Part of a small language model's weights.
Architecture: LayerNorm before each block, capped logits.
Training: a variant of Muon for these matrices, 555M tokens, 8461 steps.
Each number is 128 + 24 x the weight over its row's rms, rounded and kept within 0 to 255. Layers, rows and columns count from 0. The size above them is the row's rms in percent of the matrix's.

# layer 19 MLP down (transposed), 640x160, rms 0.108, rows 123-151, columns 80-159
size [102 103 101  98  98  97  93 102 107 103 100 105 100  95  93  97 101  91 105  98  96 112 101  97  97 100  95  94  96]
[[142 140 112 102 145 154 142 144 138 149  95  95 115 127 180 132 155  85  99 115 125 137 179 136 147  84  97  92  90 124 137 138 118 120 151 108 110 112 113 157 166 105 120 166 131 139  99 156 106  89 149 114 140 151 180  84 171 123 111 124 159 126 118 104 151 123 140 113 100 145 139 108 135 140 158  88 135 123 134 132]
 [129 155 102 124  79 124 124  81 135 151 148 130 114 114 151  68 110 121 136 164 143 120 139 103 155 129 134  72 134  98 116 121 137 154 110 118  82 183 134 134 145 100 159 137 148 110 162 152  83 113  99 164 108 113 104 114 111 126 117 151 148 123 106  95  99 142 139  87 130 165 152 170 164 149 173 130 118  91 112 124]
 [118 126 103 151 163 109 107 102 154 109 104 118 101 169  93 157 122 129 121 121 117  89 117 119 131  94 167 153 175  91 123 138 149 120 127 167 146 133 111  90 133 132 133 140 117 141 150 101 126  79 138 108 116 116 109  98 127 138  78 155  89 125  84 123 134 109 135 107 145 156 142 105 147 137 123 155 181 144 130 185]
 [166  70 130 104 141 131 141 140 115 117 158 113  80 128 147 137 121 142 144  97 118 131 156 173 135 138 143 124 108 147 133 103 132 157 135 144 181 147 123 153 119 170 113 173  92 141  75 135  75 120 114 144 110 148 133 123 140 155 114 119 117 165 158 126 136 121 135 152 136  89 138 136 124  95 151 115 116 118 158 131]
 [109  92  99  96 176 164  98 125 113 145 126 139 145 141 117 131 146 147 146 120 158 134 155 160 152 122 143 173 138 129 112 135 116  67  82 137 139 112 134 120 144 124 128 138 104  99 122 133 177 156 134 147 133 119 129  95 125 141 131  70 144 124 113 135 173 135 167 128 118 127 143 127 122 107 107 156 134 176 120  42]
 [131 103 131  93 135 114 130 105 148 119 169 150 116 131 116 120  82 137 145 157 168  85 117 134 147 137 107 117 150 103 123 162  90  92 177  95 150 113 160 145 107 139  97 141 126 124 156 132 156 142 105 178 118 110 120 150 164 142 128 119 124 130 154 102 148 126 127 100 119 147 121 123 100  72 117 156 120 130 124 140]
 [120  94 150 128 112 157  91 104 132 122 113 118 110 151  78 143 131 134 127 152 125 148 122 131 111 152 110 113 152 125 141 121 110 164 137 168  69 161 123 116  99 148 108 114 120 162 103 124 138 131 179 115 138 138 128 181 157  93 145 139 148 101 123 103 123 123 106 141 131 139 166 125 153 106 136 114 103 146 148 130]
 [137 153 128 111  91  80  91 135 167  69 161 135 140 169 110 114 167 117 137 141 124 126 107 134 111 126 108 141 113  74  86 163 152 132 121 102 176 150 121 111 129 144 127 139 123 108  90  97 129 115 148 129 146 117 134 111  95  89 111 126 124 117 168  97 130 147 138 160 168  70 128 136 130 108 169 122 125 142 116 114]
 [111 119  77 110 144 134 129 124 155 107  73 124 154 145 200  92 130 103 134 154 131 160 166 130 134 131  99 141 135 103  94 170 113 104 123 149  88 148 128 166  88 135  88 132  94 143 133 114 152 126 139 151 140 127 139  68 117 104 129 127 136 135 158  94 128 152 174  80 135 105 160 117 163 147 133 126 131 133 124 136]
 [ 92 135 128 125 133 155 143 119  72 158 126 127 122 115 124 142 136 139 132 152 100 115 101 118 117 110 110 162 111 126 123 126 108 131 134 142 127 157  97 134 152  67 110  92 125  95 154 166  98 124 145 121 161 118 147 135 152 118 142 117 158 127 171 103 103 130 116 174 123  83 136 120 164 123  98  82 147  97 128 112]
 [142 131 163 105 168 109 126 136 141 159  91 150 120 111 133  99 114 122 110 148 131 212 131 149  95 138 149 110 138 115 155  99 136 131 139 174 119 119 120 188 100 112 133  73 126 119 155 111 115 104 136 124 131 154  74 162 155 125 112 163 149 144 100 107 176 107 132 100 134 128  95 188 104 119 151 170 135 143 123 142]
 [129  73 166 142 137 107 131 121 102 122 125 157 146 133 157 152 102 103 129 144 166 169 114  94 118 160 160 160  90 116 144 144 141 110 176 155 128 102 126 130 115 159 113 106 139 154 151 130 119  79 115 110 108  97 170 102 133 111 155 120 126 113 116 127 119  96 151 138  95 145 110 116 112  99 124 130 120 120 127 151]
 [ 91 131  88 141 110 133 107  96 106 107 164 140 129 135 149 133 125 159 116 135 106 131 132 122  87 138 135 152 110 147 117 116 131 159 157  99 141 113 115  87 136 136 114 129 150 149 135  98 210 124  99 114  97 122 137 119 106 128 111 145 154 146 185 127 110 107 104 137 158 139 147 112 145 169  92  77 132 132 150 138]
 [122 142 136 158 112 147 109 140 111 155 118 140 125 144 129 151 131 135 118 152 104 150 120 146 120 122 122 193 154 106 120 124 137  99 139 142 122 142 135 144  95 103 131 117 158 125 113 105 166 140 126 110 105 154 151 138 138 123 181 122 156 102 131  87  94 136  94 141  98 136 128 106 124  99 124 148 102 131 132 100]
 [127 139 138 150  98 128 146 177 121 163 136 163 122 153 118 108 138 134 127 160 127 134 112 126 161 139 137 136 107 160 119 114 149 134 111 132  84 169 167 147 164 144  65  83 127 114 159 103  93 122 149 134 110 131 144 156 131 138 137 144 142 127 124 143 130  84 126 120 135  94 132 147 105  95 165 103 137 139  97 120]
 [134 110 159 120 140 108 137  58 143 107 109  99 113  83 124 142 124 134 149 104 150 120  93 125 142 168 158 104  89 105 129 120 143 150 113 149 119 119 132 154 114 127 144  86 120 140 176  85 115 104 133 137 117 132 117 133  78 169 116 118 106 111 162 108 112 143 126 132 141 100 115 136 102 167 149 127 112 133 114 119]
 [103 148 127 139 119 132 118 164 128  98 150 158 129 122  85 156 121 113 136  93  90 160 129 112 125 163 103 125 131 116 125 186 120 124 146  93 123 146 110 112 163 105 180 134 164 154 157 105 141 143  84 111  80 152 138  83 113 154 179 191 125  86 120 115 137 131 144 155 113  86 134 105 133 155  89 125  93 123 146 174]
 [101 122 102 105 109 142  99 140 107 150 167 111 131 169 125 105 134  91 112 117  88  96 134 132 122 113 114 161 142 175 108  92 144 140 115 143 156 114 177 113 114 176 100 115 114 144 138 128  79 126 120 134 101 126 144 196 174 152 133 149 113 165 130  70 144 123 100 178 149 123 100 146 177 135 130 158 135 128 121  95]
 [ 89 162 163 124  94 136 137 105 112 144 122 132  95 164 132 129 130 126 168 167 108  82 146  94 105 140 109 130 129 166 143 173 143 168 149  96 139 116 112 123 154 128 131 139  99 136 157 116 147 129 108  91 105 110 136 128 158 124 121 115 116 100 100 107 116 105 150 105 123 122 168 143 117 181 168 134 148 123 104 126]
 [149 131  87 143 120 119  96 122 107 117 160 146 120 151 167 131 129 104 127 141 155 173 163 135 138 111 110 147  90 126 156 132 117 146 125 123 104 154 118  68 120 157 119 105 166 163  78 152 129 116 128 166 141 148 129 105 131 141 160 135 169 108 157  50 134 135 161 131 130 125 142 152  94 101 119 122 138 110 126 121]
 [119 124 121 111 135  89 139 104 152  98 139 154  99 128 121 145 124 111 113 108 111 125 129 152 173 120 116 126 131 132 119  99 136 132 121 132 144 137 151 111 136 122 116 159 129 137 144 107 124 102 148 167 117 158 112 140 160 169 146 200 124 138 126 150 125 124 101  99 142 135  96  76 152 156 120  97 153 102 131 121]
 [ 93 127 125 115 143 121  82 145 138 179 134 110 135 115 148 132 107 137 142 125 113 151  93 143 108 100 172 122 107 108 103 134 149 154 113 179 109 157 140  84 115 133 124 175 157 151 120 127  91 127 129 145 119 120 134 118 191 156 123 106 124 108 146 105 126 174 109 103 116 126  99 127 125 160 108 136 175 134 130 117]
 [124  92  88 120 152 142 154 121 169 106 162 100  85 161 125 129 116 165  96 126 102 100 131 112 157 117 144 125 119 133 105  89 116 134 144 102 140 153 149 170 113  91 123 139 156 120 146 150 100 150 141 124  98 125 117 132 104 121 116 129 116 133 153 192 126 107 132 154 138  94 153 107 127 131 148 107  93 127 137 124]
 [118 103  96 131 167  97 173 179 140 152 113 146 153 101  96 134 127  92 144 134 139 192 119 142 109 157 143 170 177 162 121 141 144  94 143 155 150 132  90 146 120 136  78 145 174 100  93 103 115 135 121 102 126  90 137  93 139 141 102 134 127 114 132 128 151 109 159 167 143 127 101  79 142 160  92 146 120 146 133 121]
 [172 132 140 143 116  89 101 127 108 130 124 134 143 147 107 145 160 181 120 102 212 127 110 104 127 166 137 180 135 131 138 135 159 123 157 155  81 137 111 115 185 130 141 116  71 118 129 130 149 109 164 147 114 128 110 166 107 118 135 109 148 139 129  96 140 120 150  92 149 170 101 103 109 150 123 128 119 123  94 107]
 [162 125 163 111 132 136 147  97 105 144 124 130 157 128 127 160 122  99 154 152 108 171 169 145 108 148 111 116 113 165  98 114 123 139 128 115 138 196 131 157 132 124 112 122 126 130  91  94 145 122 145 106 136 109 138 121 123 160 115 148 140 116 135 162 132  74  78 123 139 149 114 114 135 160 143 146 110 120 153  99]
 [108 168 103 130 177 123 130 152 107 136 137 137 146 182  97 101  93 123 103 114 111 126 107 126 100 152 130 157 135 125 115 156 153 144  78 151 155 142 137 141 134 127  64 124 122  79 171 125 138 138 167 149 148 129 101 165 114 112 121 133 140 118 114 136 110  93 118  83 151 104  96 167 131 105 168 132 143 116 129 136]
 [ 92 102 107 138 139 130 128 131 131 129 151 153 108 104 148 107 185  98 185 166 118 141 155 122 143 153 113 110 113 148 130 119 114 136 120 183 104  80 124 134 105 120 147 100 135 108 133 134  94 123  91 170 125 107 128 117 103  76  76 135 104 125 177 158 135 118 130 115 131 115 118 111  97 145 128 151 123 161 108 132]
 [137 103 114 157 138 114 117 167 127 122 130 128 134 161 126 137  94 132 152 137  85  92 102 151 106 162  82 132 128 113 107  95 127 125 119 148 116  76 120 107 151 129  76 130  81 127 145  98 125  99 135 134 137 138 130 172 145 170  83 141 131 128 142 111 151 132 109 144 103 135 118  72 116 103 130  86 147 140  83 127]]
# layer 19 MLP gate, 640x160, rms 0.161, rows 124-151, columns 80-159
size [110 100  93 109 100 101 101  89  99 103 107 103  98 101  95 103 103 107 101  93 101 101 109 105  94  92  92  99]
[[139  88 124 109 126 162 121 146 151 125 108 114 123 138 158  87 129 111 156 129 149 148 116  79 159 147 103 128 151 110 151 122 146  94 129  98 148 131 166 107 141  96 139 120  80 119 144 100 166 144 141 137 150 160 125 139 161 144 115 160  94 179 148 126 173 121 122 112 150 124 119 161 159  64  96 125 125 125 145 123]
 [114 103  83 133 146  76 127 132 121 138 114 100 138  89 120 120 145 125 159 134 114 108 150  93 160 158 126  97 149 125 110 190 153 139 109 146 137 123 155 118 127 104 139  99 126 104  94 130 165 146 163 108 145 145 103 114 119 167 146 114 153 149 172 111  92 118  99 153 139 126 148 149 133 127 156 122  90 115 127 137]
 [135 148 167 156 109  87 131 132 127 144 185 113 138 124 160 158  92 130 136 133 118 172 144 117 112 155 149  99 134 127  87 102  96 169  96 151  50  95 142 130 143 128  87 131 105 118 122 133 139 112 133 182 135 113 155 136  78 100 106 112 120 114 121 118 135 175  81 138 137 146 145 102 173 118 135 155 144 128 167 118]
 [140 161 149 166 144 144 136 157 154 119 158 163 116 152 171 158  94 160 123 142 134 154 162 160 131 132 147 129 109 103 160 139 123 159 120 138 111 158 110 176 114 129  87  93 138 201 110 129 141  90 124 139 100 106 130 174 121  88 158 113 126 146 127 151 102 130 127 122 133 140 166 120 143 129 162 105 107 120 154 132]
 [152  87 127 198 150 110 133 112 144 107 150 168 118 142 126 132 153 166 160 124 124 129 118 109 104 124 137 134 174 145 151 141 130 136 147 167 107 167 140  78 121 110 149 128 106 109 110 132  91 109 139 146 156 144 138 154 144 127 154 109 146 179  92 137 120 105 112 102 134 114  93 105 144 141 162  94 153 136 112 113]
 [128 111 114 140 134 140 114 120 143 105 147 136 134 137 164 145 145 165 121 156 128 135 123 119 137 165 157  97 132  97 120 130 144 111 154  79  92  87  93 128 153 166 123 128 117 143 119  88  78 118 122 120  77 117 129 128 137 129  77  91 129 136 115 116 138 106 148 108 113 148 125 121 125 148 162 133 162 140 180 113]
 [126 113 159 114 145 125 145 104 160  98 121 155 128 147 153 106 178 154 107 139 103 134 127 165 127 138 115 166 112  90 117 139 152 116  97 140 101 112  79 137 104 138 119 113 147 124 133 123 149 122 159 124 183 135 144 162 115 128 147 120  99 140 112 120 118 128 119 113 155 108 121 133  80 164 148 152 112 120 132 102]
 [139 102 119 155 126 129 112 112  88 168 125 128 142 165  89 128 135 122 119 125 114 114 128 152 113 151 136 122 115  67 108 128 145 160  74  90 175 152 135  98 138 168 167  84 122 115 122 146 116 125 157 166 121 116 124 159 137 110 153 132 158 127  73 123 116  96  94 126 126 139 114  99 126 133 113 128 158 133 127 128]
 [117 131 164 145 113 193  90  74 146 104 131 108 121 115 122  81 125 144  75  86 124 111 150  87 155 118 131 128 144  97 136  89 110 118  96 100 127 142 136 116 126 136 146 121 128 142 113 157 137 121 111 101 140 127  96 133 156 121 119  88  82 137 169 123 132 133 159 109 109 102 138 100 132 125  87 116 115 109 158 123]
 [ 94 133 171  84 125 190 161 136 102 141 144 132 158 185 117 135 153 129 134 148 123 151 143 148 127 130  92 153  63 128 134  99 127 137 133 150 119 157 146 149 136 148 103  82 109 122 108 137 152 168 118  75 120 118 155 135 133 149 117 101 120 151 125  87 147  81 106 125 155 155 111 148 106 113 174 123 148 135 132 143]
 [108 147 128 146 123 160 109 147 126 108 114 116 193 137 137 135 117 147  95 157 131 147 165 152 164  98 126 129 102 131 104 143 160 155 165 137  92 137 163 154 194 141 111  99  98 100 110 130 119 108 100 131 120 118 100 108 146 135 113 141 136 138 153 132 114 151 174 103 128 118 151 151  98 113 149 104 146 124 121 106]
 [115 153 101 104 117 109 115 142 140 132  74 102  87 137 137 118  82  83 133 104 108 144 146 169 128 116  92  89 129 123 133 137  90 136 131 134 132 139 127 156 107 111 141 132 127 145 125 135 128 167  99 142 140 109 159 115 111 116 125 158 130 128 144 127 148 125 193 152 117 112 111 152 151 114 135 149 106 102 145 127]
 [176 149 104  74  87 127 127 139 139  97 121 121 110 116 125 123 112  82 117 127 161 146 143 134 174 108  91 110 124 122 133 134 147 160 153 110 122 104 150  76 162 117  89 138 152 171 111 108 172 157 125  77 124 174 140 127 131 121 120 147 158 103 133 161 146 131 114 141 110 137 126 122 149  96 175 147 132 151 139 116]
 [147 173 128 130 125 162 129  96 128  96 140 139 143 130 135 160 135 140  82  97 129 151 136 128 158  95 146 155 131 121 119 102 104 105 119 112 160 136 126 138 137 151 124 175 149 134 103 133 133 114  76 134 158  98 137  70 148 127  83 150 155 151 173  99 153 148 158 123 101 146 137  90  91 164 107 188 159  80 115 126]
 [114 137  68 122 149 114 120 150 163 119 155 143 128 122 132 123 109  96 183 137 148 118 134 102 136 112 148 147 126 149 129 133 150 144 134 150 121 158  90 156 109 156 100 116 113 121 100 147 156 111 139 141 125 136 120 124 112 117  91 125 106 124 142 151 107 164 112 115 128 151 145 121 158 102  98 125 139 141 123  94]
 [119 163 125 146 149 123 143 164 123 133  89 103 130 144 114 123 106 146 116 150 116 178 131 151 142 109 140  97 149 129  80 132 135 116 190 131 138 133 129 134 135 127 138 137 154 119 104 128 102 123 138 112 170 107  79 153 110 142 140 145 128 126 112 135  92 123 168 130 172 125  77 129 139 104 138  93 128 122 123 128]
 [134 146 169 136 154 103 145 145 153 154 154 155  97 114 164 149 140  90 131 139 152 181 120 116 125 126 141 119 149 124 161 159 143 128 113 103 176 115 133 159 121 119 184 132 189 120  91 132 148 143 123 107 104 186 134 119 107 156 152 140 168 137 103 116 117 147 120 115 133  99 103 147 145 168  97  87 144 150 100 102]
 [136 179 169 175 129 169 114 134 136 152 120 143 162  95 163 115 140 114 111  99 131 126 139  96 119 131 102 104 120 100 135 121  96 145 132 124 121 165 122 142 138 152 114 155 100 120 102  80 104 105  98 101 119 137  98 178 119  77 107 117  96 134 116 129 131 125 156 156 113 126  94 101 134 118  87 113 164  93 140 101]
 [ 96 143 125 107 117  97 105 137 116 104 134 116 117 129 147 115  83 135 118 167 130  84 155 139 175 129 180 135  93 144  94 148 138  91 150 157 134 131 138 132 113  92 136 144 147 128 151 130 138 104 102 107 128 119 134 104 140 135 116 141 118 130 132 129 151 105 147  91 132 204 149 140 127 123 111 128 154 144 128 167]
 [128  84  97 159 149 144 123 109 136 120 114 136 121 132 123  94 154 108 146 141 114 157 104 138  83  89 149 117 115 125 139 132 169  90 112 130 112 151 128 130 111 149 151 119 126 130 146 114 111 140 155 148  88 151 157  98 118  82 144  90 106 138 162 171 157 104 112 164 153 104 108 154 122  95  85 142 131 143 120 112]
 [140 148 142 137 123 127 144 141 128 138 128 107 135  90 152 130 121 114  98 107  84 120 146 130 108 163 153 156 112 103 130 155 143 108  72 163  97 147 122 136 168 136 155  89 117 148 143 185 124 109 147 147 132 106  91 131 149 181 121 130 117 131 140  82 126 128  86  93 108 208 136 141 145 141 121 124 166 124 133  80]
 [118 130 131 142 133 141 127 163 112 109 102 154 150 152 131 144 148 135 150 159  94  92 165 132 164 144 134 114 159 113 158 147 141 111 130 118 144 125 113 146 134 119 150 137 131 129 121 107 104 105 173 137 109 117 100  91 131  87 113  91 126 161  75 106 167 175 129 139 148 182 163 120 142 141 112 163 157 162 131 168]
 [ 92 144 147 163 159 124 140 141 117 110 108 127 105 109 131 143 173 149 129 106 143 141 154 137 122 124 141 159 161 146 127 162 130 112 177 156 167 127 105 199 140 146  86 182 145 112 127 137 127 131 136 180 145 158 155 130 189 117 143 146 108 128 104 162 166  75 142 154 141 163 113 107 115 132 123 135 125 145 137  89]
 [125 141 116 131  59 100 109 151 135 133 112 122 188 153  91 109 137 138 137 146 120 112 113 123  86 146 137  43 117 147  90 114 147 124 108 135 123 105 116 166  92 139 141 113 134  97 156 167 124 122 168 154 153 121 138 128 130 121 119 128 139  98 152 108 106 120 130  89 127 149 147 127 116 134 136 159 126 107  70 152]
 [111 107 166 137 123 122 125  90 116 158 154 131 144 164 131 118 105 166 145 131 115 160 156 133 105 165 131 126 106 138 101 123 158 129 100 121 160 122  75  72 149 145 111  96 136 137 158 128 143 180 131 117 114 161 118 124 122 152 158 144 139 119 135 117  92 102 183 152 144 166 149 103 112  74 132 170 122 129 149 105]
 [112 107 125 126 125 138 118  98 139 125 166 176 144 103 144  77 134  86 169 122 130 141 150 125 139  95 135 158 111 171 118 132 150 159 147  96 132  91 109 159 131 170  98 135 137 129 124 132 158 178 142 147 125 140  94 113 147 122 115 119 114 174 154 129 129 100 107 149 121 136 128 104 106 151 129 183  93 136 118 104]
 [ 80  81 116  99 131 135 148 162 143 149 107  99 140 110 111 114 165 126 118 106  85 110 118 171 122 175 100 115 102  97 121 149 107 132 118 133 102 136 194 141 139 114 134 131 143  76 155  80 107 116 168 136 129 107 141 146  95 146 131 129 128 111 127 127 102 167 128 129 151 139 106  82 129 170 170  92 111 126 104 124]
 [112 136 131 148  94 155  95 164 115 127 139 111 101 129  91 188 104 117 163 138 105 147 124  97 131 138 126 105 143  98  87 113 117 116  99 121 106 131 139 120 127 154 102 126 169 124 104 108 144 148 117 131 102 120 122  95 105 134 167 161 111  84 111 125 162 100 119 168 168 149 137 100 102 113 108 110 137 166 104 145]]
# layer 19 MLP up, 640x160, rms 0.158, rows 124-151, columns 80-159
size [110  98  95  99 101  95  99  91 103 103 107 111  99  97  98 109 100 104 102 100 101  95 109 105  99  95  94 103]
[[131 120 116 132 150 124 151 123 146 131 155 116 138 127 127 117 111 136 151 142 125 114 141 139 126 111 151 140 176 129 162 115 120 162  98 125 124 138 167 151 173 163 140 110 131 145 106 165 130 133 126 129 161 116 132 175 153 130 121 130 175 118 111 162 158 124 134 199  92 128 102 135 101 123 116 139 142 148 164 154]
 [101 102 156 176  99 135  87 117 129 133 112 160 141 117 130 156 164 102 109 166 113 125 136 167 137  93 115 144 108 137 180  96 100 158 124  94 154 121 114 122 122 159 132 113 122 112 140 149 102 102 158 144  98 112  75 124 142 119 126  89 125 117 149  96 101 113 174  73 116 127 128 170 157 159 131 118 154 122 155 127]
 [136 100 122 118 160 100 115 135 158  92 133 122 106 146 148 131 136 110 119 112 120 109 142 105 164 151 158 164 177 126 144 179 115 112 105 130 139 145 117 126 110 172 189 130  83 162 125 117 151 158 138 113 130 168 150 158 130 144 159 169  90 144 165 144 102  96 187 126 130 101 168 117 177 138  67  89 132 135 112 112]
 [117 145 168  99  62 159 175 102 121 121 138 121 154 178 160 149 158 128 154 111 127 134 106 111 120 136 138 123 105  93 134 121 138 144 117 104 140 147 143 124 125 119 149 126 188 134 163  69  92 111 120 138 108 151 135 137 137 140 136 125 159 102 140 122 152  97 152 175 137 128 129 158 103 114  88 139 120 122 145 110]
 [127 166 122 159 114  78 101 140  93 152 140 129  97 141 145 144 163 132 125 105  95 136 159 136  96 151 136 119 108 152 111 154 122 129 157 150 151  89 107 108 165 144  92 118  82 166 134 129 134 130 148 119 129 116 127 134 104 104 151 137 184  99  96 142 146 125 114 122 122 145 141 120 145 147 124 115 121 122 116 114]
 [153 167 118 174 147 100 128 104 132  98 114 155 126 123 166 136 133 153 109 139  87 168 130 123 135 131 100 139 119 104 145 149  87  73  92 116 130 134 159 145  80 134 118 145 115 133 154 106 150 133 138 105  87 121 135 117 128 134 208 127 116 139 127 145  87 107  97 117 146 118 145 174 148 141 134 114 139 135 139 137]
 [171 169 136 117 145 103 132 126 121 136 145 128  90 180 167 172 129  97 107 113 152 185 135 150 129 112 143 161  99 151  73 143 154 111 164 140 123 129 140 116 124 159 112 134  76 154 120 112 163  99 165 119 142 113 127 152 128 148 133 139 141 147 182 164 117 158 139 125 148 133 108 143 130 148 150 152 170 155 146 118]
 [110 124 153 124  99 120 137 151 111 123 118 149 127  90  63 174 132 145 130 115 129 107 145 158 108 152 143 102 127 126 126 117 138  98 159 138 103  94 103 149 162 106 104 120 140 125 116 146 125 140 119 121 105 143 128 160 143 115 101 146 111  97 127 126 152 100 118 175 118 162 121 121 114 127 119 103 147 128 115 144]
 [163 134 113 134 131 163 133 121 137 138 135  86 161 137 113 154 178 109 213 117 115 125 132 100 154 108 135 132 172 108 174 153 154 168  97 135 142 143 144 112  68 133 114 160 137 139 142  92 136 126 166 135 173 143  99 115 168 136 139  96 150 155  86  83 146 118 142 135 127 123 141 140 134 115 153 115 106 143 140 111]
 [133 111 110 129 128 138 138  83 113 118  99 140 108 150 103  92 146 103 120 100 158 118 107 150  84 116 145 134 127 116  95 174 126 113  99 130 119 119 139  97 116 158 121 128  82 115  88 113 155 162  91 128 136 126 144 113 102 137  90 121  83 187 137 151 129 128 132 113  99 137 138 156 122  83 103 109  93 157 120 115]
 [126 134 140 109  67 131 122 122  94 106 160 119 131 109  57 160 146 125 133 139 137 107 136 139 153 153 136 132 119 150 123 165 113 133 120 148 105 148  91 158 135  94 143 142 140 131 123 122 110 116 143 158 167  97 135 115  90 146 152 142 100 161 154 126  64  82 114 117 127  68 128 112 103 145 108 150 149 181 133 125]
 [120 126 128 141 123 118 113 133 141 117 124 162 114  95 168 124 132 133 159 109 106 125 143 119 114 102 119 122 151 116 167 104 126 129  88 137 159 120  79 158 159 102 130 121 130 115 122  90 148 130 130 108 145 168 166 104 138 113 109 159 114 153  83 123 135 129 166 115  97  65 113 133 164 110  80 113  95  90 111 148]
 [105 150 144 161 106 100 122  99 174 106 144 126 153 122 172 141 133  97 142 131  97 129 112 107 167 120 170  94 178 137 113 104  85 133 133 126 136  86 124 127 129 112 101 161 114 152 115 153 103 119  91 148 155 136 120 137 138 155 108 139 130 118 138 147 112 127 113 158 133 149 103 117 105 113 103 137  95 148 119 185]
 [100  98 112  89 127  92 140 128 129 168 133 150 115  98 115 106  99 118 128 113 103 159 152 115 132 132  96 133  88 131 118 136  96  74 127 117 150 112 146  80 116 156 157 164  91 144 133 102 107 139  95 184 148  92 126 118 141 139 129 141 126 134  98 123 114 143  77 153  87 131 145 115  97  92 131  88 144 151 124 118]
 [124 125 121 148  98 153 122 140 109  97  87 120 126 135 116 120 144  97 126 164 152 121  98 134 106 123  77 142  80  97  86 108 120 124 153 133 109 129 125  99 117 101 122 153  91 147  87 102 123 108 158  60 128  93 106 132 115 116 121 141 123  86  87 126 146 131 108 146  79 113 117 155 152 144 107 129 158 142 101 132]
 [128 155 122 114 127  95 143  93 122  87 125 126 111 149  93 126 153 102 114 117 142 105 143 125 115  92 105 153 150 151 118  95 150  99 103 123 130 142 144  99 144 119 143 156 108 117 157 166 132 170 129 126 133 123  90 126  97 141 104 114 146 154 137 181 127 166 155 127 111 117 122 136 122  70 121 126 138 127 139 159]
 [158 123 128 114 118  92 144 108 176  81 114 128 104 152  96 159 124 138 120  97 140  96 150  96 157 125  96 118 116 155  80 120 148 130 137 117 128 124 157 113 127  65 138 137 122 142 138 153  70  70 113 155 130 148 129 135 123 116 115  85 128  94  90 145 151 124 132  84 104  99  75 168 113 134 157 130 122 130 100 118]
 [127 103 161 134 127 169 132 127 103 111 130  79 128  95 139 125 190 116 119 103 165 114  97 133 157 110 109 122 137 105 117 148  71 131 106 116 159 139 138 146 132 110 119 155 120 126 119 111 158 129 138 106 135  90 137 155  92 121 113 114 122 111 115 133 157 111 106 135 123 143  87 129 114 105 165 171  95 119  95 129]
 [142 103 141  83 118 137 112 111 181 126 101 153  99  84 107 133 101 135  97 168  96 124 128 120 122  82 136 147 156 120 148 134 108 163 105 104  82 129 106 146  98 102 107  87 133 115 136 116 148 112 123 106 170 119 148 124 125 111  77 136 107 142 120 156 155 118 122 117 153 104  78 139 111 103 132 103 121 141 141 120]
 [149  98  93 152 173 130 139 154 108 146 102  96 107 128 153 114 149 172 112 131 195  97 112 139 149 126  93  99 134 155 153 167 150 161 156 161 120 106 131 122 128 102 159 127 137 158 161 144 119 102 170 151 138  97  98  79 130 125 111  99 114 155 143  99 122 156 146 121 122 124 111 114 156  98 111 133 124 115 102 185]
 [138 131 117 113 121 115 103 143 139 130 153 140 112 154 127 123  87 129 131 189 149 154 153 171 107 134 133 128 133  75  94 128 165 151 128 137 166 137 107 151 134 110 153 107 109 120 105 113 135  71 125 117 100 151 142 116  72 141 119 127 134 140 125  72 111 132 126 103 147 164 188  72 122 157 147  98 143 153 108  92]
 [143 148 104 137 109 124 141 123 102 116 133 128 135  96 105 149 117 130 122 135 118 127 135 157 125  96 149 129 131 135 180  85 128 125 118 112  79 172 137 135 156  98 165 112 133 130 151 141 184 127  83 101 124 108 111 116 122 113 118  89 127 136 113  72 144 120 152 130 145 119 112 132 147 161 107 155 165  89  82 120]
 [118 139 132 126 152 120 114  80 139 142  92 127 122 117  91 117 124 125  79 165 132 128 131 109 124 150 131 146 109  59 112 111 106 106 115 145 107 109 114  73 112 139 100 133 134 146 113 165  85  97 157 176 101 128 176  88 108 135 120 144  72 127 164 113 121  82 115 114  94 121 114 160 110 145 102 124 137 115 127 109]
 [ 97 180 154  94  94 134 157 143 123 136 116 119 106 124 126 138 130 134 147 145 110 131 143  99 135 105 140  58 126  88  92 108 117 113 142 113 150 146 128 130 153 141 125 141 132 128 156 105 133 125 123 101  99 158 126 122  92 147 111 124 156 145 127  97  91 124 112 155 135 114 124 163 124 166 144 158  91 101 162 136]
 [ 92 119 122 171 104 112 127  84 109 159 157 134 141  86 143 140 118 119  96 123 132  59  97 157 127 113 116 156 120 124 133 157 153 113 126 162 145 107 104 162  62 135 111 116 108 155 119 184 120  92 178 133 135 132 106 125 135 100 124 140 150 129 120 128 122 109 169 129 158 108 147  90  89 108 141  97 107  94 137 120]
 [137 137 110 109 135 145 131  95 118 110 131 122 143 101 117 135 115 126  80 149 165 123 181 116 133 119 136 133  63 114 173 146 109 155 151 172 156 134 156  81 127 125 137 169 121 142  87 101  99 132 133 170 129  88 137 134 124 132  83 151 125 127 133 139 131 123 136 178 129 131 165 101 153 126 175 148 120 111 105 113]
 [131 142 128 135 102 126 140 154 143  81 106 152 140  95 131 117 111 165 135 102 102 139 141  84 119 117 144 158 130 132 168 122 161 102  89  85 126 139 125  78 149 161 123 130 164 135 149 105 135 143 140 101 110 127 119 142 122 168 124 113 145 137 176 121 171 104 155 128 113 138 126 138 128  82 106 131  87 110 151 130]
 [116 142 129 125 134 110 125 117  75 177  93 122 129 133 144 138 101 132 146 131 156 123 175 164 149 169 124 119 141 147 115 131 162 128 120 124 143  75 141 140 158 132 131 152 117 199 170 153 168 186 164 131 196 144 130 125 153 105 149 117 161 169 126 164 138 119 117 121 152 134 150 126 111  75 165  94  86 132 142 129]]